From a checkpoint of a small transformer trained on Wikipedia: 3571 steps.
Each number is 500 + 25 x the weight over its row's rms, rounded and kept within 0 to 999. Layers, rows and columns count from 0. Numbers have three digits each. The size before them is the row's rms in percent of the matrix's.

# layer 5 MLP down (transposed), 192x96, rms 0.235, rows 84-132, columns 0-95
104:501532486475506468497499507547490504527479460479499461487505476473515512519478489514528512487489519486528527532482482440517534505412526487540498465563506539463463497512509516521540537522484472505481508466497495508503543503527504519477525495479488474495514497502537489511500463487497534503
101:518483525501522450494495506503519463502480498472474495529464487516482470521470472532487485476485495509501543487489466494445490490478523489484498496538529469540504520513484520515466536499503484550531463545505479492461487515512548478483568498544477514490500501514542497517530512525553497513
097:521498492474518448522476508531495492518458525508481495537510512495522439527511473528478544500462480500527488461485495475496496521525523495466479457483529503524479496524500464482500541509492459505493459474474486482450555517509530548516436528482496496501505536496505499473510524491497503472
100:476466469543487486536492524512501472450520512467511484524482486557504460474518495465504499510487476520528562499498513479506451475495510529496506512477509525462513506504474505510496542485486488482495534499589493486503486522472495494492518549508508491515460501494526447536506502523475520475
104:555502513531505512511465484478458495514471537544521493514486504511482479530491535541553492502477517462507480546477518503529504471513522472427523533480515529488511473512480515503478468546510517493473496499497454564530464481491522490532504506457516502508508523496507489515517473483487486503
096:518511494532485502454483483540475493463502499528457488455534506469516469547528470495497486487480520475506498534522525505528522506540499474495481514483504495510546516501497509492540480454522477509490481503482481460494545513504491449563490499430494519510509502510470522503447474529500489511
103:497524501477488514499476518521465500530544490477517490521473504528515583502496517481475529486488530519512487485507472543495489476479449492483482503501540494480504502482513512527529478541523481550533521493468502487496470544501487440514502508485510456534509526459500506530468473499532546518
099:487512454525523455519497532505504514500480451500532475457509513505481554515516483510508510488441547509526491499466504466475531477480508493452498495491469530503479479494497501502523511500509465500471437525492501442468533477471451499470478524499493509468463464492527509500491484482515511479
100:501484492455447547497471503525504514488477503499502501460466537552490455515487490466521491519511492502450504482533533491513504541512511495451502487515455507504491524539506521484474488487501490547468478528514478489495522497463475549509514532525477523536510508507490526525556474510513543512
109:504504512460510532495497573492544452479489494474486472521495497516523478519499545510515522550516468519515513496484522486480492502463494512479478496447500473530477506458497500528471503506507476524460504465500514469472508527491407473519490499484472467528527494492494535497511501487461501507
098:494508505480538501485485527554421542521490510495487506498488512550469479441524564481543509494467516505517513557509491505509511485497488532519500492490529497471503495504527494540577480499513489486511549496487496463524511473523516490483495527502519511518482499500466521512476483488511521493
107:504478478475466526491466517494548494529487509489482457445526483433516513540537514525534518496479508495518530483498485497563486477484472481533461511519470482505496475500505536489488491485492504512480492504493499458489517493498516485477493518524491458509508443445520500518510482466482474558
100:483471501482477444438471489494521488490490457467463478519521518476522481485488496485516491502503511497488493491525540482459518493507521491535526489485507511523481561490494559507505512540479529520527500463504457506448502503554515483464494491517519488487557533499470523505525513460508503519
096:490543498481483546526500468510544513518478509498493472465447474476491487508546504509529489524505478523527516508472534444448502502454464500477511509516471532516454512467457513485480477522485471464510479524481496509512529520500504478517502485543466508547463481512501500505525504492484536533
095:517483509514509539498504522494477474530450471526500499488507532516445522498499485527492482522474480465499501506497498524448496503513493458470481465462505512536477499470503483513479515497495513498469533450491519484473520487490469439498449499492495472470540453465484454523476456484491523536
102:480478495530487515511538490532464490547533489469483517529466523478505518440511475568513496507482523415502506485523468494497482506536515492498543491498502478531507494499478469533467488515495534489535534504523470519473497527505529473484455492503502495537461491529474483492479493516497502516
112:478492551505473519507511539492492530478457463519493493503490508517509522487522518453480475532569491468499476555525501488480502495510520484515473492489490503517493497502426464505522489470537496522495521479493516461485494543480512557499466505490531542477480517505505465488507442518483507505
102:572496483487484526485497495502470505516488508507473474466481490509526555465483492496466514485495505449564475474458481458480471480442501472475492485526511505477526491514484519501478487493483458459472495510491487487504480502505513482525498481477526546467479507572480505503490486499473498467
105:509472491457407452520503509498483486468495504469502514468495501473519527534521463542478452510497496474518479442495498539501514507530481472466517507464506518466551478498501523490517517532519482471499487500449527497504477509485467509489515491517472471484507511475538476525527489494489487495
104:494536526499505488510507483520500519454513463495490543487491504503533507453491519478495487513519500500478482528516496509514476474505481490458525520563541527470521509549526561531458466469494496467468563527498490486480513468495517495499497521509535473501491540486509513474466455522494491535
101:508520483535506460507509498517501499473538518462470534462550453502463524456461507499479526487486470507491448431523480537500535479517528470507489515520506476530531502518482465481519541516503495489495518547522494511462497508474520483530512518504526503496466515503540516512480503516478500545
095:478520468465477517493463502469497479461516508494485532494489516528527484489470498527471472486524515457453516509479428512467491510491467479517513504534477489469451569513486530496490494528490473533541498512500524515527480489506494546494508525510462478462496525477484516456491516483523517472
101:492493487467467499541505537493490498553468502461516484481494438519484496495480463529487485497507488507506561496468524486488502503574554500528469522478523501467504528509516505504488516535491478513482464494555477485490476483556473490470503502549523485519510462534512491500508495499498509518
112:511482512465487526485481485510516486481497543541500482501483505491505498486482497488503513543494565517464456498497447479496504466487473476491513466502488457513522550442526539484488448503519514461508493493477510463492462514477547483489481473525555524481482523512510465461521508527493494497
107:492507462497472489487524499496535509511522462529487492544504549505504494501530534499519524513518493515522496417465455477501467515475485464505484530490520492524474552489508505488500509523547466488477511488488474464521534471486473487522554531482530520476489503516471543500501446494486492508
101:520498529514509548474480471462465477497475492508481486510513514522480522524498544532506493442480525471484548485502502476529517507491530517509498495508515492506504494445515448536523516528501464477481498488517473459507483476496517540502516480493514554510495512452524506448456472514443509507
101:509517481501473481550521500493505518482496471505495517500518446463496491515534500485505550500550472456538475523538523479512479494485521479522500526500509521457538493486545499498451460479488508523466513527519499482462469530521487541533530510521481488522483493513528491488471488470546540470
097:480512514542465505530521487508515506535502484466499503484511517484490506509527480489526491510522491512456449521535488520537501487517524516538483505525526524502509473459521506507524502467530489489526492516458468520551532467465499443502536478452506475523484511489494436459499524472545517485
096:491539478516538503530510537530486507521531469514504504484487502454532519480460454487536502493490549506475449471457458495499501550494566518511537540519470465515488492520519493508516470504528522531502523477520502519477485512498508529471495503486525500451469490471539482506529504496492518494
108:517538505501473535506484489487476483514492514469503479504545557476522503519517476484464499529501504541476483511464515528527533519503491500533523540476509530502472461475498499440551497541513504524472517478501529547501467480538477512494536512476495490502475539510481531508517510460548514473
091:481513488489490502501479474484545496477498530483477499499474524513515457476499460508516562501537504534503504454530483498484487480494542483526496508450519504475544476547516498473481463485481510508469475501500468527560506501528524520461482513489529508480474513521510477448479517516455491451
097:522510490500515479531493534534514503464447473528526537527486505474495492508526463478449532533529528481481479454553517505515515499489484459538510500504503513507489509524524530494502514494514527492459541520503484497487495497521511453436495467497500492531524461467523543520452496495480522482
094:526546529521455491507536470469484507481517497507485474471477468557463508519464518471456530462454499539505494543497470502506486480464510538500459466509485491484458500510502457465467519490525453481515511469505518498501486469501488540495507503501500483451483525524483503516467492504495486480
101:511528512530496511476488469563478519498484490512514517473511511519462490536502522483493518548475465489496479555522517483476480507520547526529512486458500513495492530505447527515446522473516481482507502503528553543482467495528507483471518504499460521523483447506482523506533478462497504508
100:506499483471514523497513481487481503481488477524542447487479504471496461472456498514490532461517513544489532471484492558490517523501483514486474533552489503513483504488538491499499509509508467497493515481544517530541493548531491498527471475522524491492514434492533478538461496513457484532
102:478535489506477495446461510507462513540485517493480538468525493539499491512490560546563483501467508501490512502474507475502518526532539552473491486507495485505479510530503482538511492498514521486491517487495488460507500532510463484461512482474505507527487504562521477475522529471527528462
099:473479500482499489482524495490508522533511520488505502522507524543548483510517479499512502469496494515485484540490534511479511514496472510471480479499492490528506485507514495546486501471506535478599483514497518493545518462498466476466505497541521515514469453487483489526513434497471445534
101:461485553501468495491513481475494483524473519514534500485489453455510534484508496502512476510536506483489489528542541452510527472471498519512525526480529498473514501508427518475491455484505509462529505474518511495518486512499492493475499554477556454478488501490515451507511474486476478483
103:475493509528513509527499484471501543503466526544517479499506478502541475488527487531487488503542516490492478481528481475479508505554567462543517518517545484512494480501526482443516465507486521506504507499506490523519532500476580479498498520514459492503498541527489514514467504512529500541
105:474488463487519531525502490456457462522504530458485467468477492506505453485513493520514483537494458497525539467490517492498446521506511515514486463481464497448513542460496488459515496532552483467488501484486526508494527484527512503493501443479464495515473497514486488496471473528532509494
096:489512518497465503533479452475512520447503514520512506521511501513521505499494489458492495475506471462514461484487511553508505536481479477509503532494454532517532508572512473503505483516479485541463526459488498488481472463500519503508517488519495513557490459499496464570482505528488477486
099:470538502527511524528491446485511481512516485500447534525483537525518512502506468495511496520509475484528452498479533511502498490512535457560544500484516512523494504526538538494476440496531529454501487523530458481472500524504516467508491455504485496473492513483501505468501508473540498471
099:520533560522536516511533475531492535537512493480493494476507496526477534543502537505508535531528487485480536519498510503453520518479549519515501471510484518535513486531513506490468545496499483512480491468501560481490484496489528506490485509484539479519488490544494501441516501445501508543
103:443491462512512494512560523454489469551469501521488502508495532517507509545499501491533530482494452519522527472460477509474507543475511498519525510511472473529513514520508502501523522493525525502513494502487476544435526496471566499482487490512496519532518483529510481463491501505519537491
088:501502469483522469513471499486480486523458496461516521448521498496489517507481493499479533464569526468491509508469508458548486478507483511477467490487527478539558465454437519512478518507499481469506518483501495473505534515531520513498514503498536515497484498532538507560482493493510486494
101:533500502521532486488523505534475494506494490538543518500504496499468508492488471519504536493463491461483501483478482537452482508513493477489521470461494511537472510528509503473530527484520515534541507555480527520493509530481482480483471460500499436488519522445540511477527524481556472489
094:492483494553516465478503467498510544559451508496507492512496488503469495496485446465463483477478450499527497525527469484490493520499507503518491504487511480501516453480488468533535472496516503535503528521454512549509446497499519489452511485479491527536501483470488517488448490516476479525
102:487498562534504495490524470495529486471509500476499467506480493511500514510518511529483494515469507527461453494489445508479523493551471514440531524497466471505505527525527529477455469506511498527501507475522533516509480494512510488541517449483497485498538492518485466480475468484500442460
099:534533466462504455518503517493521483457473493443453467492507463509491533531475486543466507519482490510455516516508507498514542538494519503505492549496529484521513532494490500444486507505491521489467512465550506529497466494522507493485466479496510539487518524519474462503526473528500471488
# layer 5 MLP gate, 192x96, rms 0.26, rows 85-132, columns 0-95
117:475505500480477513473480524498491534520517478489460477547463517543508447494515494491522483505490536527476499506470514511508463506499478488528489447528495511464468499489518494530506529514447506507462480509459557430474490527502470491469530505526510541467511515475517479498483484527494488532
093:502491504527491493506497528561522475493524500440531503479470532507474503481483451510460506460482518467467453480498464505501529488507507479451472509439482470515508493494489511477525483528511518520447468478537506456505524506480502458491480493504522519490484505535498493491516531554494528506
094:516499526518469523519435481500556466511503510490527525490483509503489513483521542520493510512486452514504532488407480516474509507477486510493495500511506484474523503522517490513539508500534507491499465506570481508521464509475501454512514531512547512527467500534489520523514509544483479485
101:499494509479462499486508515513488537488459498492508497459478526476434533512473490525514499520545465499514534454494473464524479498483514494492481494519488527477517467509484488509543456485502494465512440491505536463520512555507516487479491487517489504478445516535496522469498524561517507515
094:510505538466472517567499508529474521525474527516523453508498542520518476476502510509545559471526488524484498538484505496516465549472472480499473497477468493491499495523510538467493477494457526439489485508512504490497521508487455506504512526534527519523515479505523500510542510525468521505
111:491444514574539525494503474531522535510461566477499506471501502512507495505492519542496483525504486499537500498507518490563486521527478532482498472466479511494491496475524518512514496473458518497498551503518490476540459518492465496525499479479467502478463464495489545520524519497515517498
093:500471474533463508517568535474492479480497480536482457522509485485417526520494511495457517468531530503542490476463514494482522465513536481506468496497461543464523503468504553501503496492512491484498477480500505524496525513490469551489528494494488498483510508487514504519468454500490489504
104:493537534508482502506497471524474464555501570500552504495518517476556476499480507438542499532507530526483491448518528489502490515520480470543539464496508507479529475492454534492507496463486510492521487503493499477520530496503535490472492477527494483499529513518501504500506490477515478546
107:534482463520555502535485468485495508508492499477486497489481540472492473511459459510470517504509540483492509479539480512499507484525490498521557411534455502528527502543484508515490515516487515493474547557455514525501521481536487495477490489516525498482510493515469517497480519513497503523
111:501519474475467490501463468495504526491486495487527495507510508516569466486486470532438535484504550496528444514482488498498470491576450494483497534520495528501518513515489485487511455480538517469507478502523479510521477473453507510478513516523514505518496493521447501496474498478477479487
110:504509498526494515469518468522501504480499523533512469495487489512505428512494580505470521516540478446489497511510488491524510458484545498503491461510507533496519499448472501472501548462521496487505552479506540504520486527519518507495504551480496497513468479510485450495520510486542498513
101:481499509524521457469496485490564480485489485516525478499517485505516479457475490472458516490545482477521474515533459483514478525456524468509505503470450487474537469494471485461538504522461508531476511505497503526515503517462493523549494497509523461468508484515531522509490489495496522564
088:487508535518553501505510465505520515493528467495484512502495443519490533486470501504487514531507502555482517482502486491478541496490523501502541502487498485466507500468494483541512536515466509475515532484467538519470490498464528507468497433516476522475555435503478490495464526508474466495
094:511501484507482442505441502509502494511542533493541509460512519485546492482511501470502458516500470488511494552502492456500496491480509462513468559476487503479507499489506509535492478499485514481501520550518457509489538530475482493508503550451478495530457499498467544483519507542514519490
099:454517472455499489513500480482494494535496512503526485537492537482494537522490470516483519511514525496473505460500461511513500457492480509509532532491564472489527495453498513484497555477523510475474465479481446508494516489538487442495496470494488492498518457509478565491496485515489522465
097:529483513538483518487494536490494510494463502490485502539517493543504513447521462467470523496483450480514464485522547468557498469527486525520523464507537493522487481544495472487530474512502503483513534504495517493496504522497503504503515454453487481512515513481481494415516503490496541511
099:475534506465457548560494483547510506521476523499502499450468503488509512503529507472508519511500473510493476468506455547492506524469510455491502463527481466482492471485507537500489482489517504507472524527467520466519485551510514497480530482513514532453490523545488453502462488525498500488
100:503509529464476533521473491485487506464497524485485481470486494506509480495487488514476503512485514509535468536500507550526469466510453484463526481459495518475547516503461559490495501491501515470541541506512486481479511518453462469469525508505535469484457517553522490532478515472472492518
105:515479529484523503496479505497528556481511520444459509452461510493507514497490495515506520536492471496522533506519500501446480523500480468432514482504490501516506467467482526529510486481460515516493523470458528482543542514512475513513507515496509515482511482511483463474524498475448446479
100:515531459532524502469477499518473524501510470466473504477485479469493546474468489508485499487508517525486468500513513492494492480517480492484533545552559471507538552454513535497506529506505489437473491543505538500502487495468522486508543514493502515473513475524551484502518507503482478536
101:525495494528520534487518501532485542481464495518468497531500520537504533458479476491516484493532509531492478495478473516521524490566507503497498527497503469453529507470497511479530571488491513470496497521489476538499509464453452516516544529520539497510516486483536472526494476532467506491
107:468519536499487480539499478462473483507512525504479497504464501514493481544478472494507523464516478513488519517513522466488537526484503496489465559464484511503523499494473512476465502486501534485470518506558504515445534432472496509520513496498486467516537481523504528518460468482505452535
112:512492524478496514536513487449508515527534540501537481506475503493497493499518479505553460469525474483524496500509535483493486530457538536526506471497515550527498437533506505531516535502481478500527503500502472479497500545472496505462501500512448471543537465511512505487492452491490520534
104:455477507512518485470518491463520518482551524501471511508472491523534498495489539531470500503534483459490477512446523518479493463500544476499493512486498468524506524471492507509510488546529543490492508487500487540532535484485530501496487498514485501467488529481440506506528576521525471532
100:479474476482516500462507466486547520514465459517512483503503532517486506542515503493502468484487469497485480501494501504514521486515551503497475484469482472527514466550542502509551457497494510482500509538476493446566491492497468495508473481535460479518461552512487510508489528524506524539
095:515488526488448468520482548488523477466499503555484486523487488509477471469500533530527523514496511518506498488503560507469540467455523511491496503559507557496481514510460549494498502486511507507538501513514474492475449497532468499485508509466476493504549489480481501524502447503493503491
091:491516508524510474506471464502466497514527522508558529479507521514537531488539468529482511483461472493502454529508502496526488527484470452536465494512529525507532498508493504488485478508473528486490461530562518531509525538473496473514487488529484448489476496500548527472485524544483508502
093:485461507473521512522500511521527515561512521487512545469513480463495489518489537490520464462508497494538491469502540527456517495499519543533504514520530475444508507484461491493494514510473504491524469468509471488492534443548523475466500501474492497536489488509559496502526503522510479529
101:479507515476486467485529529544538506492528493489511460479458519507476505482511496532509511516526537568469477466455481501471485489529485522468434525527528506462526474475500502470531463516474488509493496476491490494538484474509493520504445486517522512478538507510490507529476511510497451508
093:503530504499517490471502504506527490543511539535553522483483537535480527449477508466512521454519492532535483529495486504482492468499521487489518449493536492506502441471488501506500471527508471486450483523477507507517493464512495462504527529550481450482458517471513471506513528513493491494
100:505498499526483517496501485498514526512519470469541515500500521499530512501481511543498521462496478481482432518488517487490504565482472451499493474537479529482494530519499512502467475516475491501507534523561456509507489471499468553512534510503496493506538457528478474546497483485444495482
098:464505513497462482482425526475519459498486508475495490502491493471513463488462566479513497494469512478490510484469518524460521501464538502494519530475472498481501495505501510479484536487490503454532527503522505508553503542520495504537503543531508482538497498464538508476526520483499472544
101:502497463505500522480504509489475503487483520554501474504493497508513495525489534535528494484527475491463528440492518466494522464519496488464501453485497491486495498459540448505472524486514554474499517465490523479508563486475501490499501459529462529519500507514524478498480477534572485500
097:488445478510503508502516492433494536487498504509478538511493483472479459484500527468515489454537526473533492445484452520463493495503481509518514472522493502504522502505426478499516510481493509520475483475519507473490493484545551511478478499491530471504507507479516517524514531440480465491
093:481465534502511486519488461495471499474506526517493511502505471486526503524470483575545504490542519482506488467500498431514508508465511497528495493538512507498495523511536502529474501514501540479480528448493512482554503512497509491505510521456536474553517510508523457501449469499523518517
093:471462468524451490518549545484489510510552515479468484515511505484510504485465488502474500500538494513497452408474513487499537511519500493464491496474519503448496528539501514501514515496514487495482507510497453490495508466491491532548479484521498461458509471522521485500475512482480488534
101:516527485560465459502480462509528536498473534494483540507483493450520478518481473508532520468453523504469472456524470534525488512517525514432499530500515511518474526483522545494517520497510499507492496486486484437486486475478504481482502514490477523488499508494525500473471457469526494482
102:506485471519499524472482513502512531512527509479487513459530498524462531528446492514513470518486477496469447484521494509506529504490501474466516505533472517509483504507476550503564491517510517474551510548490502438487516496496534553485513520486441514491496490475463501488497496486546521512
102:517500447462505512492491506506465502455466511493493499496491533448485477524506486484497474504516516500511439456476488483515471511484494505523508518557469515476517555511528512500532539516550493502519504504456533495494520489473463493490476513452510492532516491520501462512537447531528470492
092:523527494481509537526488454514490520518541505487503462497486446518490474495481478487472583520566513501465491530495514497495451488508522497478496458495513453495499477523485491494507521472483508521508492500512481517493522507500483498475471451477534494509532515479500459485491538462483439486
107:457459513471502476470499518496490502485484487528533514503442496561453505475490546521468491462490542513473457499508517532499520514534483538547522469462498539504499544504488491486494566500460468508482514482517506491502533498543500518489522509489517499494507478482486478524536510523490508483
106:457486519509448471514479487460483543484517514474531479530475496487463429532521507493471504516497503478480473494490476495523485520518445499534501504515473500509456515538547498470514497483521487501508491523521523446525542527530448472445501487504514505524508520498500531488504509493515520483
105:468470496526495477519498478485525534478479489503500497539450473507510491533488557495539482509473478503482503477445489564533547501477496531521488535504478502527510516553507496508500484491499468530466512488509489481536468534500510459507516485498479525498510507507531515481573483485484463529
089:507509497491478514521497469555522482512478443511507530555465495495470509526459540512489473517474490498485458511531488552450476448505469495499512498516546519483464522510517539487536533474468482538470507512506517466521483476520496501487525497508508489490507463516548484482516469503508481480
105:519469549520513522530539475488509473512502469494455515504493469504539490486519485491473492491474490483477505515496483550463473488453495512539487536534527590526531520498499523516481495476519503475512532480498520496508470534499484498486548545488491445478521492480504464521481489508512511485
108:471531490526455505464463513494507504462474488475490494515491474526508480453535483497541548469509517558504502477510520506502454494451509493477507514456541492527447517482490498492520492455488533498481506496503472483526496479448484512518485540494493497467500486461490471446489501500469521519
100:524526509512496490501529505480505477512545532504499481482477496545450489517460518521452502482507499522545483485522515475473519507467511548519499510472501499500422479537476530452502526537558504506493463494522466487469523523490574492515501486509516491510498516509484500496487460492512483506
094:497456507502538478502519483469530529522544504506471452470537498551453495514480490470523528533484481511550478499515505500500505548516496462533476494550518532486479531475485509465500491488536473519502444490512521506544503521493507519482485489502492534530491485495467500544485504535486483535
# layer 5 MLP up, 192x96, rms 0.243, rows 85-132, columns 0-95
110:518514508468546532506479561503487514462507507475497510490518525458508489483548516508496517526531515518493479529493453507479512507456512499524475516467511529477450492519487490500479428492468488501475511511454511475533495480504512493500494487510524463465528497530540520500447492535477538529
095:495517515520517488493484476511488517502506495526514499541500488484518537507456448504480476519541552537496520491471511540507503534520500464539484531519496514512527539482492542501449488535519474465501537508495496493453457499497503499512529518447522519557532500521466522506467516518461482483
093:492515478445467512484502502489500486561487463486475481516543477471496507493493522526498535457503450497524447529490500479493448468488545500468506576529473492477523455489533488516508530484514472519493524497484483508488487496489531522491488502478492513493492489553515522493512503508450480501
103:496502479500478468517449533535512527535483449485517507517509514487525501508508491528483512525506555486446442494515510503530487485478464525499518535496484502528464461490517513484474453459484490524501515493501494524530493501469509464555468518474499486449523506463468461472495483526488486501
094:480486457482507501470497457533520518504491498527515517520475490493476452536536508496498494481542539450503537450515512491494566517500496520479530541470500541503508551511503490520478504473497473498482516488524509442471526475469489495530520487537507466476500508497478508528494506485482445481
109:516504531548498520484484486488496481495496524512489520489466500538531467502522490470516519479498526479495447532509542431475468520519520532505527454464557507505544508490498547527527485485479506513511492519508489501509498485540481511452479522478536476493513484517504536536479525471506461471
094:538479510533512506489526495510468537465518455531519471468447486518459508424506488512492476460537503496523478487536474478500465510490465514515510550471497486512496513489484530516527501497464539486479516478463509519463535506474467502502504513503513522503544533493516506549505460496495522502
100:533487549519479522480492564514537524486468533504448454523499532552447499489500517443513505517516528471495533489489524516514520504512501552501483519504491470506481497521507504457489493507455519511521496463493490501518543501511484512498567514545513490488504504466519530485480500503503515517
106:551565544484486497520469460474522526488468493522526526504474481479443492543501467527486519493485499459494536467481485529511477494491520483487466501489497487517497531518452483509478488487493524477486517540489502474506511456509499498500504491423499492537489468503476461531518506473518486523
108:486551517511498454494526446496515444518480478463518474498492541512501530483500508494509497519491474532466518462480479456518506481508481487496551502506461520489520469538532459515497499483505466513514463468486502474507481523506544502466459470497489496506505556473521515476484490468496456527
111:490498482507500496513547547541513488471487547459499530510480500513559455482499481475478494508529447507473511494501496525463498568505561526442526487498465478473519517514508505471477486529507494520494500504484511461501463523505483491501479509489492527452478529475497487472500471516500470493
097:525516491485509490434499494478499502519476488565495525510517495474519497558490473470484496509525543463460491501501468538504461516497526471552495491450502503494526526488504507496496492503473504512476461498497504532507550479500479478488549514549459476520479492485496487475524541460478499532
096:518498505506497511500543470494490483523502464449508483485501481481556469501507471484517503497475481519459482482472532490489462536559550506484538539495504493473485455461522476462497514456492511499441497496509493518520484473503483478507501492500486496491503511509503485562575490479472486489
097:475473496502486543484482500474528533498498490502492554482520514528521525494493473519468505443485519521539516483526482513500461473499473501476501492478478486445501516537478513495495531493525554535496543490498524479527446491487487495514487520525517492515530539536512577513515538505514468494
101:481511527542497479523481476545500538506531510486497529488517507491514496453479509510496494488458520504498444506521492509529490498515490517509518476522511489500469526479441476458505459483511472485458511519506524495447431509502511480468505527501522421529503506470475460509495495463505476494
103:517488535498506455475497551486530524503459515484502545503520459527504487560535492489505503506451507459496507457472540485513531482512515485484465490527514507483486559478426495533497496500527501502459486522524488509524498507483530447501522495525515474498477518517480489491536517478512491503
100:476512471526500500518493495492458495456518494475475486498493515531502507513508502489484490479493477541523483557481487475506486469494501501515489494504515465458465518522505488482525481547533453513468510531516546488483516515516456449481466475486483489424532511539467491487543499547503530487
111:536526465444473520528485467538519500503525515531498471498555514488490510496497499496522468485465498487544462523477542474543514500513538568505515500462517539485522542498486551483492518464492471501462481476473496484472526471484495460496469496484483518492474505511508518519507485510501470499
112:489535473504488524495510475497514577510517501535516426501534470526466539504521518485496532491455522452503525472501505496481519541478456519504468513491510487462532507491479508477496494519526485497497474497467484477480496496493471539503481473449524492490568492535521519500471493500485496501
100:492513492523514485475502500497515469466478511562527467490504528537516517543492468474481505562485501493540542523497478495517514482450518516517501475483482500478495467508495477492517464538521455533531496489511505517519545463476473494477462493503518484464506493430469506529518512472518523523
091:519454559487528521508478507468504492481523512529486463516497499503541542491509491491501467506530478508494510512471499496500477481498493485508514524526498509519520480514528537526534493493524501440481563505493485534479495530495546483494475501468495461475504521469529437535471467516535447516
103:527522499486474492502524483468507490497493487497509482460495489478504485491492516494547504529500506503452564569487491533477530488502500484456518529520494518498484462487481512494452496541476499530525483458526470457496540493515487443468508507539482502472492470538495521480511467451515509478
112:486500518494478521472507483514557476514490491464520493539485481508468511521516507492466472509433567480463509508533491446497466492481499471499495488499502483516527539486534508474483516488478487516503458514460505459493502510489499463502479502511497558454515479520535490540512528518530457505
104:507497503495478574514509484484497491464512510510481448491425490493497451488539534491492469509474535491492504490467464502481489512511469478526510531470502495530490480512472527476493518510489524514438540483464486463519509536516498497454491486508503474489484493512453499563511493529516502506
103:543551488503484523501535540495523521506489537456482498496492504493502500530542498551483497493517473452483472513517494493481525497507495485431488491515509489467469436502466490507531489551477536499525506512492514488529518529537476523508516478487519494462487551503502468477495478456498487534
102:541515525466517468490449560487515499449510532536487510489508491494482496550505494515504476501522558490473502482487516500560518485511509526492446515449473499518474490501494528497509546439500511487514530473515494522505458493491534518533504450485513501504477492491465478501487507514501529518
100:488515484503508541508510470511495507501508463511504500506504438517526465499504480449563543447505532536535494488508530499520491497567505490550544471470512523491535476512491506558516488508486516455468514485510493468504476483486487476471496485473493518498462521503517476484477501507516519466
093:504480487462464525479527456509485510508441528516520533539461505498477543507504501487547476498510519498492501492525518465483485518510487489433489517464507525459468522465507489487486532500486454535454487472531518475494470502492533500521459525466497482518497476493510536472536467510528499501
099:488526489517503505457471521482490522476499503522478479490442502490492485538498555525506502497524511504514498492485516509488513495549500513494466491438509519512494483524546526460499527513494473524456550546546491545469525475505522478460532433478491507491528492489526473528504501477491486522
095:512510508465498434422487495490510547510490472530508529513442463493502514485543537532513505536513526475490536486509460530475511503447491490549508520512479498501470494501512529513476507521499508521538526470509523494482493471473500462481478504524515471543517523507489524514500488524512472515
096:492521511493482506489470530503502538502497501530455497510540473507481448474484560579516502484487473479491504543520526522551504489512480526517483509547518518534480503502476482506513489496458521481452485501527528517520492515509520502512505474508520530490493526523480518477515531451439522494
098:531551507498458484482547488477501516491499523482531524496531486465466499480464513471531458511529555510526504526503493496513451464489476533489490545528526507528494469544459549479484503488514513499499473482501529526508529532512503497517504495472525428503500487496483513519520534488513528493
103:515489507509571504452505525471471461499523455490513534519515510475504475503473483483492530486510488494498523476510497504511525514480505524482479499477481524509508544484516597475503516493450504527485528538493535509480483524532495504476499472512514548490504451543498501467486476510473472502
101:500486509478519509518447500464477506466528500511523469493487483488510525530513441498511513530511490449530473509496532514475488464552505534564441508496486495519471506482472454496500520468496515497507495471489481473507478467501516515512451498482494505516475479507457445489530502527472464485
097:536501524509508516492529479545471484502542493520483549540473526510477491531523500544523518545521490475479467508472502480527541500514460505499484524484472489475502524486480546486465461500480460538515501521480494499533515472457506446501497451506476528478513523509493473476494462514465524503
100:537496464495480499476545454501528533519490511470516520456462548482495534533502483516459491511492499484561529458505543510508514505532465485489512508485533519512529503481500516524507467506521492517537485513453503538529488501490474496498547471503505497516458460501494476464487556519516490506
092:465496507517499507474510492462454471540512510489519504518496511476506516538499521499507486546458541502513537504495481480480533492509486511470483529490503471523529479517489502487490512526505504493478507480458534466494544548526488533455514534500505527464491500482497544486489497468457477591
098:524512480473518486544505492494423505519506454486486501487491518478484527539502476486487509506496461516527515529534517553462501530507483500475456487480546504495538465476522533479477462497521474494484509511510485492489471477467541516483536481514491504474493522460451499487478478476508501556
101:499548517493517503489491504486507465468491482511480519464488529475524473505539466506484481491548479488484463524500474463528489553464482524519525511507497494499527542502526502523554450508537526492536512515498509453485500487474459455507497452501515520470551526519532471510478490497501530483
106:471466492461512480509551535495487498482437485512513526540534507501486476488455538528509496485487525525523495469499514459511492494519524492497478464516546490497521505460505499517477485494530425502457496524490454472486500520506512544550511513487517488500528477496506521500525534509488487452
098:513485498462499470535505480545501528496520457522515470511508509503491491497479502485494496501513483521414510514512531566488489494503489467479524545515511482501488489510465463429437491542496474491454511490504462502502485485531490521469512535496506512489473508498495512480500503461503533537
102:477480478535480535527501516489528516482471520451496535505490535518498489502538499510525517493499521452535510510513486507534505479473547490512531535521510462480520496526507481487504496485474479498525566487503479486514474492514438504548558539515495513500486466507467516503551499475459514471
099:481482448516547519492490483472573509504537503491492513500527485511493507473495528487532490514496515509517530444515464515511470508479507505473515528517490492491504495518561507559537513467493438531505531494544467481488499518509524501491514486488476507511526495496469468522532438490496499524
090:557465530517499490538514450466502498514513483460507486510491529535519504558499462489483466570432508505523512518515517520472520510492531493482489492545522500539500505519494494487515477500517546492490505488475490489510463499474484435506467491480493470484504476468535487477523506482490490487
099:468524531527483492487505448517504490485479484525542487542503473513469479476540507521516530495520477475504513520484496473487508548493481488551467498480505455483512498479521508483516540488508537532508493469487511503522484496440453482546489483520500516546488476450519481472482548510500519545
097:508493526486481484522442507511537459452501516463550473529505511491533471483521484487475470500485536513497486540512501519537501501471517497538485504518522511489520474502487531519514530505501523464506502516528492480481463479476484537468457555525441453507495475489528524528520504476461484502
094:436488502538513504522503525505523494513505496515491514514470485495496524492491484498477498482501559532504514476461484500508521492439495505497491492494484504459476527476557520531491511489522525458482536479511499540525499474526536534560531522460557504504486510480470455508502536500535486472
101:515509502520504532489521486495463503437491489523502531478469491466486514499478436490525525533538521497492496457493506476540496505538528486478491478517496508484525534472519518553507468473504526453507471483493482513456452463501530494509491572513531480511494460524514498501514505483502499534